Each number is 500 + 40 x the weight over the matrix's rms, rounded and kept within 0 to 999. Layers, rows and columns count from 0. Numbers have three digits each.

# up: layer 4 MLP up, 384x96, rms 0.126, rows 271-316, columns 0-95
# down: layer 4 MLP down (transposed), 384x96, rms 0.12, rows 271-316, columns 0-95
# gate: layer 4 MLP gate, 384x96, rms 0.155, rows 272-317, columns 0-95
up271:497499479413468561502573447509424448569450556517503539551476455454521476461441518421569501472451509543502478527552465517478472486486493528463464500447525461451520506510560565451564494513490568564491443505484482559511498585492518505511466465539486546463537472475461467483496504512503533518
down271:536510547500462538411468501552474455594456543496502485503578522519443470439540495602496469504537471469524512487467516533468493541471522530500474410525522497452531464563505528515512476587557527493439504539552483480458549482528540549495504505559473561493481558539491501533481470514403482496
gate272:485541516569559461482473477404522527535377493547458486590441489472490529467547435512515519496558453516489404580480488495507510524461566445480469506588480521561461546446486469509508509443463450490491516473531525491537516505551481517524504489538512476540461459542494527485489537504606499498
up272:574420493547507492553457452499513460541461540536432450476401487511516494508531500530520536570470511472419500552518555508588416516509490458444531471457536416541473482455458473472498542566588450539518537395547512433522488490516519481531437530515506516479492514544482432517519528518486455435
down272:543533453574534419486470467448400528460401477475494488528512475511621491516445521534473494473457537450434513521515510431558511518449517472478498583488544482537410469447399502494464537526526530529434481452522483504478507482475472508541452514496467493508476508608538467495446530441455474470
gate273:466494532504494438475469517525532552484456447488540515472509496501530535457537433545442529558527540537554450438413523476492480519512499523517501530484543604543477486469467472507488541481399475554463427457538516467489455524466517547475470536577573490484478506466460493455484494523467557521
up273:516490589502409506546541506461513539514535472530466498464523486456516590504477469484528530601455543518521460549482576521455473495450570493499513502498487459494392547512456441429530459488595505499530550482517511479532503489456486494552491411544484537547505448564461512550583475474511440454
down273:383583507520477489486473540562497598585471372532536484504464550514557481507497497638448512499507447506492498491487509512534511503538413532532507512501485463460498525444531476474504487493551476489500457467557565425455437476485445453501506517511504483425508463531420441456524466458543521528
gate274:466491513450628473544555560456527448522482555567583497491435535442488440481499469476508463454522529455466538554552421438506529534513518484533514437485423539512463466471506518550456549502447550459484512505452510543584498427468490533528457494483493539499530521506431571567521451470503530524
up274:451517467514435474505465470539482475534448613464510540508491532507464492512522484516547437477469449594507516530457511539491505472516448504482546476503499499580516511543530534487515519450527564477525560530530488508422515563500503486549465556422444560488477506477415560420439498491486492469
down274:549557521524456482464486471576474585532465542470474471517629517553611479437497529516480465522520503533556486513454500482499491492516565502419531500440482520537513504489483537537477464536478458500500521489488460448524526549459514522516474528508464453501488506439620530436500455542422430489
gate275:437478478511547495470510556489504491513487430574542511484502458468520523555432573579557478470576476489528458516470533547501500562494532521549496481456521472500435519491546500510525571481465495500474508516498449493607495508395512516519569521484425494533493470497489524537548478546542515518
up275:492491546499527508443438526508453447494460497509402522566473478468459492456456494481522520487489494518490478525494586515488478529523486492498450522567408453542474547490545498534511507534512576539517522534443395515537483453454476569509540466471444546430521480476619502482519513496537472460
down275:440460505529563472437522471455494464490509524534481545531458500471510458571522521516497556478435473428538556527506466613505464483572496485481509508580450461516517546506523531563487475535531527520521500474438483520489458453425412525544532533431511539506509542486510509523589513521529491436
gate276:519492494416584478493529561504470513491489504516448479535504566508460556475459459436556513534586562551471480539525517481508558489503488462515536550537446538463481531506529446515523501502506474523516448562524513562517500497501497474499449541510541426538482398509510505445498515521491495557
up276:457512488503492501525493511538546499496443549445496574601527484554511492533525530528452562475554495435544512442477454478544488567545511576540552482536496557473426474537513446480463515495512568461512475521568583457524552542509560458439415557548559499504469476515508540515465498486488538504
down276:538563523471520441571453527507485395500487524487496459532521603480575472463568487561563459526442511505460525471504462487467465505516544492570517508516568476511554486496430501534565476507450525447492407536480498422472481527485434527500545500451516481455479467502512534521454478528517449410
gate277:466456514462516501555504516595504424537521512493451436467499526573451430495489562497465468472542466585538533415471604458485510522485503431537499469513511517447548449504571463472585550470536460488532509425496495531487476485482469515507390522557476477535471425475483456504465476497504493501
up277:542434443518510458508551485466480533491496498477465513452487478586551506459461482456530529555489497513399519502521553481543511536467494481511511512458533590482518444480416507490564537492538475530504483448577512513495440511493455385495426478398544489543504485566445544468478485475476544532
down277:514484486522478571469493532535512488457447554503468490437522509429464513486477509499453534510541516484525503605440502537511512428503513508471519584478473437399448449481507485554427455515434555486431468461472535486502518452521542508540534596530561503493520514459482434491559463541560555522
gate278:568544483522475475499484493505493492496551546524534467532532470443547452502519544507538491472527477485487532478545541462564546424509490588466528510541486472515443468482556517513437500456474495450487516539426460473480526467422507487525436509504542538536488518502494451511443503464517554490
up278:526481430518430620461451538496510557498478492459522601561469462524478484506523464422515510502536447550529554544523513484475499481511504510465479494523543463512486500508490437573513498428454463471501428584496504484492498481465517504436532482475518508559506522517508537574470454529496583527
down278:590514498500466421513501503558519485442514538501472555506562519461425522459488486533545516524454537471441563514502513463519558468500514450471535549474514439542467507453510467609443477495545469565471427523467511567510483525444431557497470529526516537458501537547463469498517452502451545491
gate279:486500517452432434470431493524429482552520485434488516470505483440515500473487435610509482451489528482512527475465545554509526472562514550563499515528467543548465531526527467458442461527439517475547482478504517479582500514490532520453512489558462474544421540449478474529540554508472479453
up279:522540445460536491411450520519539551502519517539549566601481542570493477510546526471483472474486479487580520502452495497514572534525426509453530464445639478525547564499491447503564505515449512486450525506548473477491461442487502506434519474493488554551596534503530493412505528488486490507
down279:452550522421512504439494539522466506506447578478435542479564501436486544441521498534513560479521382529422529445564471481520463494522477520510511518539416515448479490489495512559421452590475514453504461496510456466484464473509529494495504556470550433552478472472516460546490420436504434553
gate280:509438499497459523535529544482515560459522496463525453554499522509502511514467522543555516474511504436483467473486515464477490425533537476576537507506508514517515470539588543508480480520541597564519500439525467436470557480449494461510477537598499459499438477537529541476508500498528523494
up280:527479488482540527526491469473514565501505541480514506437538560562518465487441566488530484496561499465484543539508428435601466537489507483486452515494477496539460476517456518424465480501567499530467556452488463471491526503552537518516495506502437540446503463427563521493529575497456519506
down280:487490570499511518488521463502442428543552504529486504462465487485484487404493533429493502469517540530517530494450488577558531513547504506529479477497535436516494488542476512505506608424435462436497506568544503479531522475481472468524471478542515522521492486453475423491607497489505427472
gate281:432501537525517475529506522458432538541443546520507521453481454458502539480466476526502504478550540564516504511437529501553521609510548493444504538454514469522455522525465470505605499495509505505481487502497590511512524519442519515482523508510442534503506486444546494449500480489519529449
up281:537551473570397550453490512469498522544514535463460470530513569480461491506508419455543536473442533521512462591483534577504481472516506575427471535493495472486515538545516500527540465511450507541509506516496439526505472504466524569546459439508423581492455507433445458487507543473543518478
down281:453452522554462486512494522485499462536459526460456445520465533457491474500502544517483579533466378470486519495548574531519467502529555573471488420494518570513495522541507475525446471558536521458477467438524490501487492398465557602491454510507475456496535485568495477588471540477510447523
gate282:504508499512568547422522486465477512561505474507517475551487522500528460510432503534491481490497449470535494498508479526476449496493442449472487528465494448483560553493514485522514505544510518519465457504564480498524437469449505530516447486523498432561431478502506499570529509497482504447
up282:488508515500485488513522460591544540503470484534467547499484563471542423546505537484523532480412447462521536528546553502504463551517498464537548480454480595477576490478530550468454519503464529475511474499432478473549527555479468459503492500580501485505521466528499531416470496551557521461
down282:472499475493501503494536439573495533490380434520441541484457475537460452517452533416555506494449491462549454530499509555517450521563506470518551551467507553516483509500530458408481494488518458495545461484495537548488484528551516510486488483499535468517492486590507516431479546490422566540
gate283:490507541479470521511556455505536531463513495406581526512511547510490369434443453487501444531463552522500493470544516472528453531464445544526460579538453467541502511464469497459518492490430499476484525492540512490464470479513477497531574509478483492515463453458480452578438463407492491544
up283:487449503484478547496473463489453466521474507450391493493517472519506478473556470505445532524533537525499513546543558482484559461396464529563499528501544490523498461463497496498527498469508449509454523533499518484513426567435553493391430538537534513544447574529444576499462517536474539484
down283:484488516497480481414488554492545580466466428499474456462520482523552534563464495508524478452492519542517530458530475500485500515502475528514490534535459517433468494445545495502415479459501558454574498429523571495463498440516540439513519459450528459436433445485556542548506484478531504575
gate284:467481564430487490441499474509550494432480481462470529589522466483508525491469544531472507463490501545441502497479541499533499521557478456570428504495477537510450484488502489488465534529493421534532526524426487559537555551512462508472523533531451524459497490512496537515535537508497472555
up284:459454587535462551476477506525505497491554436426463544506490505478533571472532546521513470434509480446490508489508478495468522552468519531498409447522478509528508463555578457499493484454480503533551574510425476541497550550511479497482508498508540463463514530513422578503466516512526504525
down284:527439444537470504447484508520536521495524526528493534528465504437491538428529450489586478485508485508485455497556532480456500487439445503488529370459535492579498474454517529541464448443501578488494523414492469476515512461467504515480468484432466519473530539491514553459551519545505501491
gate285:524489588453557483572497510497480496461532475571487457550487572455436531495494493504555427555464553493488459502522414468477482408480539453524527510572452440578511510516487501518474619464503490453590544504466497549552509455428461515554431535459424504499551481510486477509488559450503469546
up285:515544536457527515508434495609442548464467488415539525434495474495473541469474549505433502469507522584497457457515549500490532559467584540479471485401484527520544530475557516518470539467515561525474446502550465537435493595447573605516451512521474512485525470433474500509445473493543483508
down285:543526482526487455561473453561544610553432486489488498528494514547415443497470432428470499436502466505461498445545511415554518477479510531524528523492482627444407477467558515501482506562454495524449548499470504547433439514510520492453505502508512487480465470406561566544440477466470482451
gate286:490472552555516531509478504601496577508420454422568498492441492546478452430488496489552449517428515517455482502509429474499501549460502429447482557525555502500546549486501531493520469481503489506497448505453507532509478493479477467532556508540494504477512535429535587538427518449523476462
up286:510523576527433477477519476490532508529481450433467489485483503429488491469507517433523460503522497501459514538468572492463473499492472513497481533509514535541479541428481487609435528439563502472458463488525550487510521522523477500517510443498520536488498479462536390576484489485487516512
down286:516537505471431487484513494526515543579469560417472487505471522564520468516440512512490466555454521520502475488566492566556444520494539523460464518470513447479501477441498481400539464540530583453511468541492509478479501495518501500475571496548493472548493569503552501494474511502553549512
gate287:498458519576536491475509549498515573554541469484410481479610490488561526507505536502566423524543590548559538510476517455527454500491450550532508461485468449492484622440495564515475528452532416507499487526470496415515557512534527524513553537547456558541452552493565479491495525480529550566
up287:482560540533463508454479490522516459510448501427569483504478562463503520518434565492494505524510503549486591476505424421530485499450509500482430483406474572447526461471520496475618502467443518459493513429526485522494522550469596560510503495483508615474437511465441469428446525574472486545
down287:462529471496537521527547505467523429460487504432501472523524514472467563494468456489553528499519483507485444545501491475537561582442561445525507561552516587482447545462544511479565498498503513459504542510542496461540544470451567563531469483542456584493475479459489440448600513508325465580
gate288:503509547525530509484554515518480510547537437539466501475513539486537491509489497468521463539540491427495502465520556460483476520499511498468506502504458550507494535426489493498447457479431558529455484460457490452492502482502523473517519515561535463477429519522462495554464454535527486457
up288:512505450479488443484555440514525458525566475498440512527488560454516493515561501511507489546564513452555541459519399435516522491500426433489484469473496461521515464551498461465544510507471510470462451494478483489489429489500536548542533540506403512500486468487519463479495474513525498504
down288:475483517546489546510545508536590473490544532506507459569441499475460528522511544467441526449477483474527519445508465471514509558438448492504502511479462518476525408504554511515488552509449462524484429510506528489557442496491553492463532506516432562475455446530527533515463481476505540480
gate289:481461521498538484510563596490495453545441515493508532570472567521475573528467526546493497511484510533497513449443484477486517494513529492522449468508484488598516543564483494471461509478506488510544403511487410557535525515450459413545480513536513516547492445436496590454504504491576483553
up289:537458553571494521443546448472471487545503532547476449538547573532482461497514517480486518482487508457434492530506555557516461487490506511503546506506480563497457409485438509508388482567483512514522432493412513510569537490522481442560403514585509524531519448565487521482487516397489524567
down289:481499477556531424554487508497463471530485567478471450584460574501473462541494502548473438479455501463475404518485455551476521541517555543516433476610499499494464444461464544450452447444491525486508469379499504504491485484432571486535448527501527591618501500519537505486502485508447509524
gate290:494491565488540473570460477501552429405430461503527500505501514535576504467494541461495482537491518581506432518501537468537568554484506482560560489453498482621502456490492506487535526466589476514574507465512451477473496519461471520546474527504540498523503513506451537572444488506510551482
up290:496535502503493534523529492510607490462538436496450429517507546466449472490560510468453524480500555561456571460518511478547509502605448432439540539526573602551493516580499461475510457521500482495494598500487489452483594476587511449465471535512464492480538445617485430516539484505569454526
down290:493462503432528504579436516516452473550415563490525477471522480489642518488556530549467481449435553441494450510444497456525479455472441530484515483419476408521517440448545502457489538507549450438523500505415515537470501485474476485585538515484498449446441590535504501476430504449525428457
gate291:515508521513582458514450510547463506451505505512488447540473544443460472471538463560509457531521533493526513512449470485541491557582563439465561561509532442475431487488489455571576501479481522493502515516533564536479465490489495498494604479495530527498449529477528497451534455487581472521
up291:487499475544560490561575445451554499478498492479485485474480440529552551465435467517465471462503493517504544536485456518502486543486484475500483539459516553520534468475464514510527529527544496441512517527565553429488472494433409479545420544564482482542454513573517452544509484506440481563
down291:475526465523559471471521495522508452436583482508522470492530535509580470500526538521504459445479522517506457486489459438515476545459453516490439490516476491457492398508561486429534544466513523517448483493550563526516471477541468504499440542446460544515466520435554471407419513469539495531
gate292:470522499453514432537467579528444493579504545502513473547516531489542534510457637569538485412599510471593454456413505498555480480470513503485515531496454430468467506552519512461441549499471516464490531478497541505561502520501501562461481498461492419567521512409443489519488549457530592525
up292:446502446507516604593476442559488392524513497496563545443521422479488550455517489483498504505545560539506514488499437482568502552474519487537525443450423601542488501512550550544476539430471480443506513528550468509459458470516475560482422528510478509471479535463466523541480492577524500520
down292:554532470490419574467514451497508495468503539504491511514470454487548511506464495509467467510510543503492529459514468500481514557507498514551536436444514528509434554494469483607530387473567540498500457500585444514525569499518483546462530491501472477504470482591472481444458465548401480556
gate293:448436552568508449541468580540495467530439550450506563469500465503551404444475560521513449487559513603605449446487465471482541482510522439573474482483517480514504524519434500476518541491617554456473528477484546512506506541508444477485454571468526455583384411485512530494486463485461571483
up293:394517509515503496513491492524518632476506468552453512572448492462465445456502466512487484597516465516523539460496462459499549478533481517518482507458501524510547509523517526527511431469488554507464509477530498563500514532475453502453455456560514503476542479496479438552613522520572470557
down293:543497396512444534473497533460474400537540514580500542457543463524529559492510447502523552539553429490461577511509427506502403500505515534492533453444460509481526499536565482464452535382450521487500456556477478518516501462487539508554527448575503482484458513461454509520503491484491563500
gate294:462525555428488455582533480484528533526460487526484470518510573484545484440452563506533527456497503464607407487417540463532515574451531519435523519476449514522474464526441508495464577561500515424486440497436398426540470466529525557526468529552501428520521483456352550547437554454551537499
up294:486579542543505418520417523458459535502575450456536525566466518559506458533472513509516573512515559452498530446562479416554440552545524547480506501574483553519530473544510467505446528499421572516498537548447591580582504511436467547525473477562519494452475429505486477526462508506535438500
down294:427430517484496571504474508462517526546485489533535520521583530451588470475497591579536460475437505484568497372533513491506450484475550562514534566531412499526476460508493597483450535516466482524451485518521455523563509498509501444510522453493444450440497457583481504537427542480486445505
gate295:513444601443519503553484523490490464505480531492527473504477548476489538488483561513500472514468529472488430448489431535515540490539548474508531489460478472589432443474522496487449487540571429470526454470496472522510471461467491537466522503545482484518536502500443573543398474460447454508
up295:528545506476522523479511450454552516506529451483576504398504533486560452533510541500496489491469469468505533555432529511540475406460510520475520493502512516568514531532428537461426486533485481487511536556534459460450520481448449436512527498510498508511535459430557566491472489480562518542
down295:453527438498466467490517581446533436490458456521430498485495529474534491525475544472554475533457508453475538534491455531515520500475452544447515478503441530439522525517460532555540461507488534536509465478445538514556589499490446507520438489484494496575503537403530473510484515469566535466
gate296:474540512538597515490459533534516479455458455519457422467457496508506440501528543506488442503494519534475449540542558465522517510456522424621497538545482569423475467549502553525445555597565498493569503398468447478515498411373436519529462554499493478551482525470508493499479379466508509545
up296:504442497486467520458488481575415477575538496435543498536530564511465423505506506504442506475442504551507472442513571530414523514475449455522498539483517542650501540506603501420472497524508530550485456464474557416521513516504493483439570511449584466456486489497458519539519441533479462501
down296:477504448498468508565512508447511532512585578486530504516493530471530462545482531408409526478515387546574459500513495503529494390531496493483489540462515534478567538557524459528577464517566481542395517509497491573457450519464426539464460575571570532492541474540482474493469571461523491470
gate297:538458568484489541576499522495496500491546537430557488499522495495521465456528548527538542461537527551427490408500475458481505499445512496437560439586528525540549519445530512505490510509547498537518493467526424541562460417458476508420496477497472555515503488487562535490484492509489552451
up297:461508506487419539557481559464405540486522489459485512473475509470521490491509518504469539523455461503527461494495522479486463465522496445500507504474550505562485483473556476475492583496444503534498521516500521565525487528486571458445503490514516416543522450471483567529445541569503537440
down297:461482506465445467430479501485507496495508521495395500474563505422535509511620497487473470499502490452540488529529494529526498456417505497518501538480459520477522495493489490530487404519493489509475505474428535478489471524538398537536491476442575523461495557481493474494505521481500547471
gate298:488435439451442502485509519493542508540541571464468481553476559454522493421507540493483407594459472539473485508447464455502479533550467468470492545482490494537511541502430479492507486521486478545529505468493538418425555553515541467445487512520490449528538528524369522518486483489568433433
up298:537581483522490471468438442514472462507568495448435494567557500569529505590505456544528475479531507529441476488513511514582535469444491569461493596422472438435573496520485551434514506504444494521433443524522501502522554513393476562542517509466494522507498504461464499478556536524463546529
down298:455460432480492485479529480477554481504607463524497472471431522484492482491568513600504521565449474510435457506511495410548503452505468502488464503547421504401544575541515489447526461405464454540520510479517534573491556513467442440480498549489480520496516590478400513492502496480612497421
gate299:468479616505551502528448535443520557474531453553484452541525544443507509517472490550617495509530494498491548475522465516523488402512613550542524504545426463455426513553470484463485488555468504451502526531490430493492520533503487564486569433526406484548443484492482534532502458460464501495
up299:529475535497538540426475432582440561492504463453483495517548470420521487530511483575573460497427538492469496455445531536442508523487561601542525500475482564459524552496449531491464447493514497524462434545504481445480463543587441487545404471505558544470541506486502457533439474549552492468
down299:492486476468433550441414469577472547435581508498460481569477480504436470570493520486512434502555558500493522406517539529414502488511544550479542493464562526442533543441499556507566485503530496434575485600496537540493476505501525486489505486504477541405492529396500548538454520500504514542
gate300:427498480530512523460500486506611526472481512443530417423527536410540485415417552458553430447437542513408430535582473509488483460491548506531563556513445586517612505472443499539439470540450529528492538414503502502482578469508522558600585440527455531422446512489490487555487507493509516545
up300:538518501524567552436564531505499440430567520499501480550424469484533420535433517490466507402537494431454495506585508506526496532535485536465604496476496522545505518398467460522463545542539474515580458451481536558506470455524503536561484510479462533499467508438559590529443484455497431507
down300:337466515516525534470514486523561523456504476447504493539472449484494514498524600499516515496478511434511493526553553547447455535541549508497536613479469517593508526437437496502410537502518469472513496487526491503506537549491505532480558488492472471517450494571503547502443525598534551528
gate301:438484490503466413505449518419528522502432534546445473579471496430493560466592563458581504568554504512528494554476546506427560498511579504524563415577436503520524506567497515526406507487493451447445486468449469491598500511483495490458526487529495526502552478486526538555460469464566522553
up301:487508500481470557442474458510529558451519405563469407441473531528503503461579473534510454484494491514469444470533545435523492494463518525493469445584523440481422447533556512528441486552487538487502578507427525572532481514481544535567440539526484436489525485551535390543583442462513475541
down301:518512545522513478510463466428505393459479397473431507497471526522498493433478539610517502493473428467453550520524502463606485534595565483507476471507436562445531411459524539527526411597480497498549533490544528431525483485510552491503497526486462423521520546479406481541510515544477485519
gate302:466399486575574493545521533502492478513480529575498491496568596460497526398529451517486509420518535522432440504518462512511498536579528470468526465508509476493492509524499548464503552543495521519541489488487478476503484479506530483449464520525526552552484556451511526527526532544578570506
up302:513540524456507432490580597547466515414541480430495553528490497462491562485453546513470500549519512508523538499495543526528502549536486565512489535580527463483505493593416477511478438475443523564461539454486495526539527510508502503473525444466524483523453495461509530459507445410496516487
down302:420467497502509524512503532486503508463493460521491544497513569519514538455541411467464449455514557441478466551530516532455446534540474553454457466496542452576529520489527480457509475550470447536510518513522531570583472521521529548446548467491493510541505485442505508550530514466544574509
gate303:481421522466491416507493578493520488482517519490512565506502479535555527483481531540472547519531506516453499514506582500579508470436515503518548553454478572469547515487568511538479538510475487526571544549538480500547537525507496547479515542516479468552484495476479471479448485460476517579
up303:488491552492479520546503488509443526488533520470430468490536485521501482482496600488526512496481437542568464546492466541495463429447524439444483524513468524539519542454582460464562508467542501472476577428545469508509532570509510465523561494500541488533543556463432485544482517526446531482
down303:548475567526411477449480548563475529493452446556493517468528459480514501511528518404446485474473534569519537483500559502525502453528490514484485471500537465483424528471511499590476454433429512511487528444516436521534463506578565472511440535528481446539477474480485499508501408540476484495
gate304:476512486558582472549441506502485487542482473514510479518569482439489498472407519494506475437516615522541474465474554518531570482476545510491524498540428531484472518464548392478478493437572514522522498498545540525523502541465484520492505506542422506565485480497502505535524515425457554544
up304:471472522565513518517491565584482532481466522525459560537473525501539575479583494474486476544470498490466438466516518501454493493505513477552486435529531631503428478492488498484505483491454487541488457554463465501519508460487486447475538510454528471483461488507585512478461483475485538440
down304:508534465512443565524486595530511558496504397523438488497465528544451520537481504562530533458487457526498492456484488491501535427484424453510471486495529521496487517493457563429531543442441510511497472503511475445444467484493502472457492470475512548514512502489591484511479527489466417538
gate305:465533447387502453478462524447518489519450460582523499530550555417532548551475487538491460539522501518489463488554476496468529468497498509494513491555440510426485517488468467537514604475452493441554521508469466553553506520470497473455472567504478528511498547480502552483497486579591558510
up305:477562409457523547490449492518547503486537456571421507499525503468528479556482410430491485476461424545436548520509547530474532483499461514513557528480525550414505536520494433471463532557426440442531494495495433560453494552517479450495545513537460515556591555533489532566523461510574523454
down305:561509510554448529572488454499454493467492520450466509495441529498509452545502483484486508456465456483472542501525547538551518455541538515436565448480505460538547441545438466409512597491555457505465517466521486537432470528526490565578517504463541510539589492425506518545516493533594447512
gate306:512519450523474444504476527508550498461448503469482532540516503471483476519478533522504524514458489475473514468456452493457495456551536521521526545474529489484515504513487499514513516498488455492580496491484506485581532517471598499508511479536435488487485509540456531523504481528513473539
up306:501472536509506538518498519537528502488501497535461483465520456462521566473505550458463494512489498504484467518530532501440523502558508499484453511520484500504480531465479528530479535509601505492533483503489491478498459500417513480486488492496403485511526422530542490513458528503505466493
down306:487513519534477570488511561554521444506469476491489472441504487470511510477468526573457435484451516505528544519442463501494518498502488504467469501474469463570507456509505541466462570533494540484509519474499501535519486531458461533452503510468493484543468492521507498528523545484505523522
gate307:431477456493521531422514568525544485558496496552515509544517409475531489469495497566562478491503540488548472457521519467498500456483443538535498651482462465442511434568502552515444494535415482467473511550475518489542537513430516473513518434506440468513465549570499517498499461452615533604
up307:533455555566528490463550495470536492482553408466589527543506443552522565559541523555507546453570505548516501442508409456498554544543424541468578445537566464560548487561453474425548525450488495481507445531481527448615545441495543488466476468525497472608484504530483531451482514538441545556
down307:494452533561496530398550489526582514487438487518540502504462459489512551537393500450466577433548545510521528479548553447491500492496468531506505547465513461503503412594461506416482480499522515469449499506512467474491457568555495472577462495509512499515508512448545555381427500469586513574
gate308:413500522512525481516402564560474456537459510471491371514547460535460547517522526495548473434535494472647470449472525541470614477519540533502495469475505391528508480432490507487569461589541542545505438419483502465529503544512517500516547491607502459634452485438537496473493476495494527487
up308:493518527500519494453477482462463557553511518517492575539526521499400480551530524562462546503506410510515445489477544558475489449522462412429424462497541481529461542494471483507546493365519540542535466479473500509521518582541515485450512544550505502489522405504481516447515493546526469475
down308:487489531519406422488548523470515441514505484497507512508530421425633494477414503417544524478574475550440489532504537494481450474548516458481523456514503417525540500458499485478444505441455502440557482558496441575502493472516476511531533481475476524480501563537536451564463468417540504441
gate309:454533456428465463434470500448486468500528459502560521519530460454551487500486518529500515527545469514469449550463467470511481511454564526454544520548485497460480514519455512562538527459451556477526500529428448441596528474456436562549508540459525584545429530526444473494494462473516457519
up309:512487600537528452510570499541481465530525451427527474478403578491515563477445490475512513515417521481572509472462503492460515479467526458467452544447488518643492580474493524477504436543535471475511517471498578534534465482513480511525552422482446487433474524490502531504508587554488611480
down309:509545570540487437489488532446548488549570479515554467521535522386527488440512511501503533525519426543567556509544472452490479403529492557533512500466504564533486537454543543570556511510515532526495497483439515537547353451557448475488513471519450466424507431493528536501518596480527526477
gate310:536534538533498490528548480547476465479521477450491444513498472479493453460582554454520491463480522519509560516504518471455526505457506479540504496525485520494529590494547432462530490513507479546582474445486471468507526500544492478502507503532554520561426526504518455496487484504479468475
up310:541548539531483526503533440440440511507520527510422512560483542432476478534524463478443466456508479515464459492424499474550471468471468541514579489499470543495508455497513447535485481497493411508518460458491474502547552475539581449515530502534578472482529513499516519548456527499523524520
down310:496518496540491457466494511503560525499493461503503485528543472490507489483463482487464448462523461554464508518480500530534604473460558559476459548459478470550479520412472444423498567492465544536542440501501445494506502554577504549466501514499483512470520499522477483446487512422603480448
gate311:457433530522428491498515530443533525521509532451552494523537564536507429501488472506504480461607526579490374527514438515517556431488495492484471521550536483502507558475491524474483518491516495467498495495472500503529523522528567473424488532567477514544483501532504583556550463489501527551
up311:537542494551541512534461485542460523486476376520457467432492581477533523441515516519557546566505501432433532516571516472480502519444526414520465451501551450390530493481395497507426541485493518500594526488422418493513506486423481483489431441504522543510521499533516529431537517484502455453
down311:467469514527599503554535475485496466485499434587507467422504513491539541435430521556545518493491501497459472483612490495468497464428571472407491438583446490510549489491495488533475573534523480499525596439566484552531510572466423514516478466487507500577549423570510466508561541512487459503
gate312:411494559539492457565463470540501438546442440457518512555455571477542413468450495507509476515499532467545489475552513500522481486489553402497507471500590454473465506461585451499514460568465541464509528498503561427490520535421451523516500551516532548470473472491476621519463476496486599477
up312:478472496520520570533572517472504540487485484509499472472580512463498568493514459496549516400477455488417429506476454498515507484435571625528498476539488543477465439503461572425507549518476530515553502502412462498533536452513473542505464517487547487472564529490496455425471472535570509497
down312:544485483483535450451499505443512467606547521541512470507531461511491456521554493531461412550517485513498491514439517430482504426500506527551526522476537505515507508496432508647542437506502563525475505472468448443484544481500415585522487549493575497495516484534462453477487491447415508474
gate313:478475506471431526528459544473543506519484520526484523508545491461549529467421448540520437537463565511479491440437433428540461558534540498557518461501478524539534554447512505449519531513501505455532531495422542521579510474561503463524517591444575545496498523494489425510563493449446515533
up313:490529494476421492471448422515519468511554486447533527557481484422514512455543468501493509501522530504477483525484555495533532486491517501416482463492507474552517628531485547441453469523549418534521472523560449487507509439511442559442483501448540478436478477467583509586533498532522527515
down313:421457543489502500433487561440517573511520461487489536499460393468455523448516546508494512549547508527490497539458507480483482516508480542530564558418525491512507561441479462556454451487546548512504481488456497525478580420451537491424521580479513501500480501458532501494519538532424514501
gate314:525512468496490521536458483444575509535459483487585479473516565459468481461506464499505478452516573553472484564509523485480498485534510460428537556527581497497563494512489522460460527522492511458459580519477545534486547522477532486499504554494556508526494518481433499503548404496512483512
up314:532509480476481429506528477448513482524438470513498484507532529539538562563500503460482473494562521541446556484498550482517486465457521510551501502513569477465534516420505463524502560535503403452451514584489486527433542489466527518531538493468504474520515538521507504566514528500492465492
down314:602487505509503530468520411553520490534572522484500527522571515531478527488450520551437525508470486511485542478476531465437475498536479455471539520478536449520468515549532496475490512500536507477477479564521565497496519581524537496496495484478530536493460528502459537517548508507457462505
gate315:491438489552563431451547525507514456527493518530459450522527578483537534478507594504620400532576541540511462487557583485567480505496530520523497460500482481413613542516432473451482525519533447543503491431507495485544477522554509483466509506599474456541462498449500503478555508511449543651
up315:500520501454506472525499465489490534477465453534545519510525463465505485508456426528428514437452592509454574485467529503493558525536482572463586510545500518518509506409559480475526502510534433413528479534514478530470523532479497534427501494487524486516506486561465495623484505436520491491
down315:449512535501519411559479568454557476471521493474511497505449510508581510488471554529475430519432531469502514506472544500515575468489461508468449552468497459518592563577418543462601577507554445566487468517461504488506491445516414506428477517532515488544495440452483520487552470438519510554
gate316:437468574481485411501462514388547531486484571465471512560491483484523527486482566486626482523465504496567438508495530454519557512524504457497521457513520533529501530468554433556579553428496513449503581448518478423488506451469505518567415496513464413562507442564519463614434478450483505534
up316:488509397412546554504561468655464446545450449497510486514511482435602455503504505475484512496549509531521452551530463542570482608511489472447497501525523456558447507479556477499482497493535535588485542450487565532505484467561453446502514372498437570473509536481493575532464521512498522580
down316:478515477425447557438546553523495431557494514519493456370529484454462441460458476517508473511567483447523587609460511553537575526516461453488499481460483438525545494414554535454465546543508524501507495474496455464575457588531509460445496441575520466461482559512456507556438528546503468601
gate317:493512428497589485434493487481519522527524504537516492522476489437530444495410481476477465533471517542498536501564545463478562518542485492473514501449460496560511579497521520553485494525564398497563506487560535494497496492497431562536517508484471538551459471506522501516538460526491477534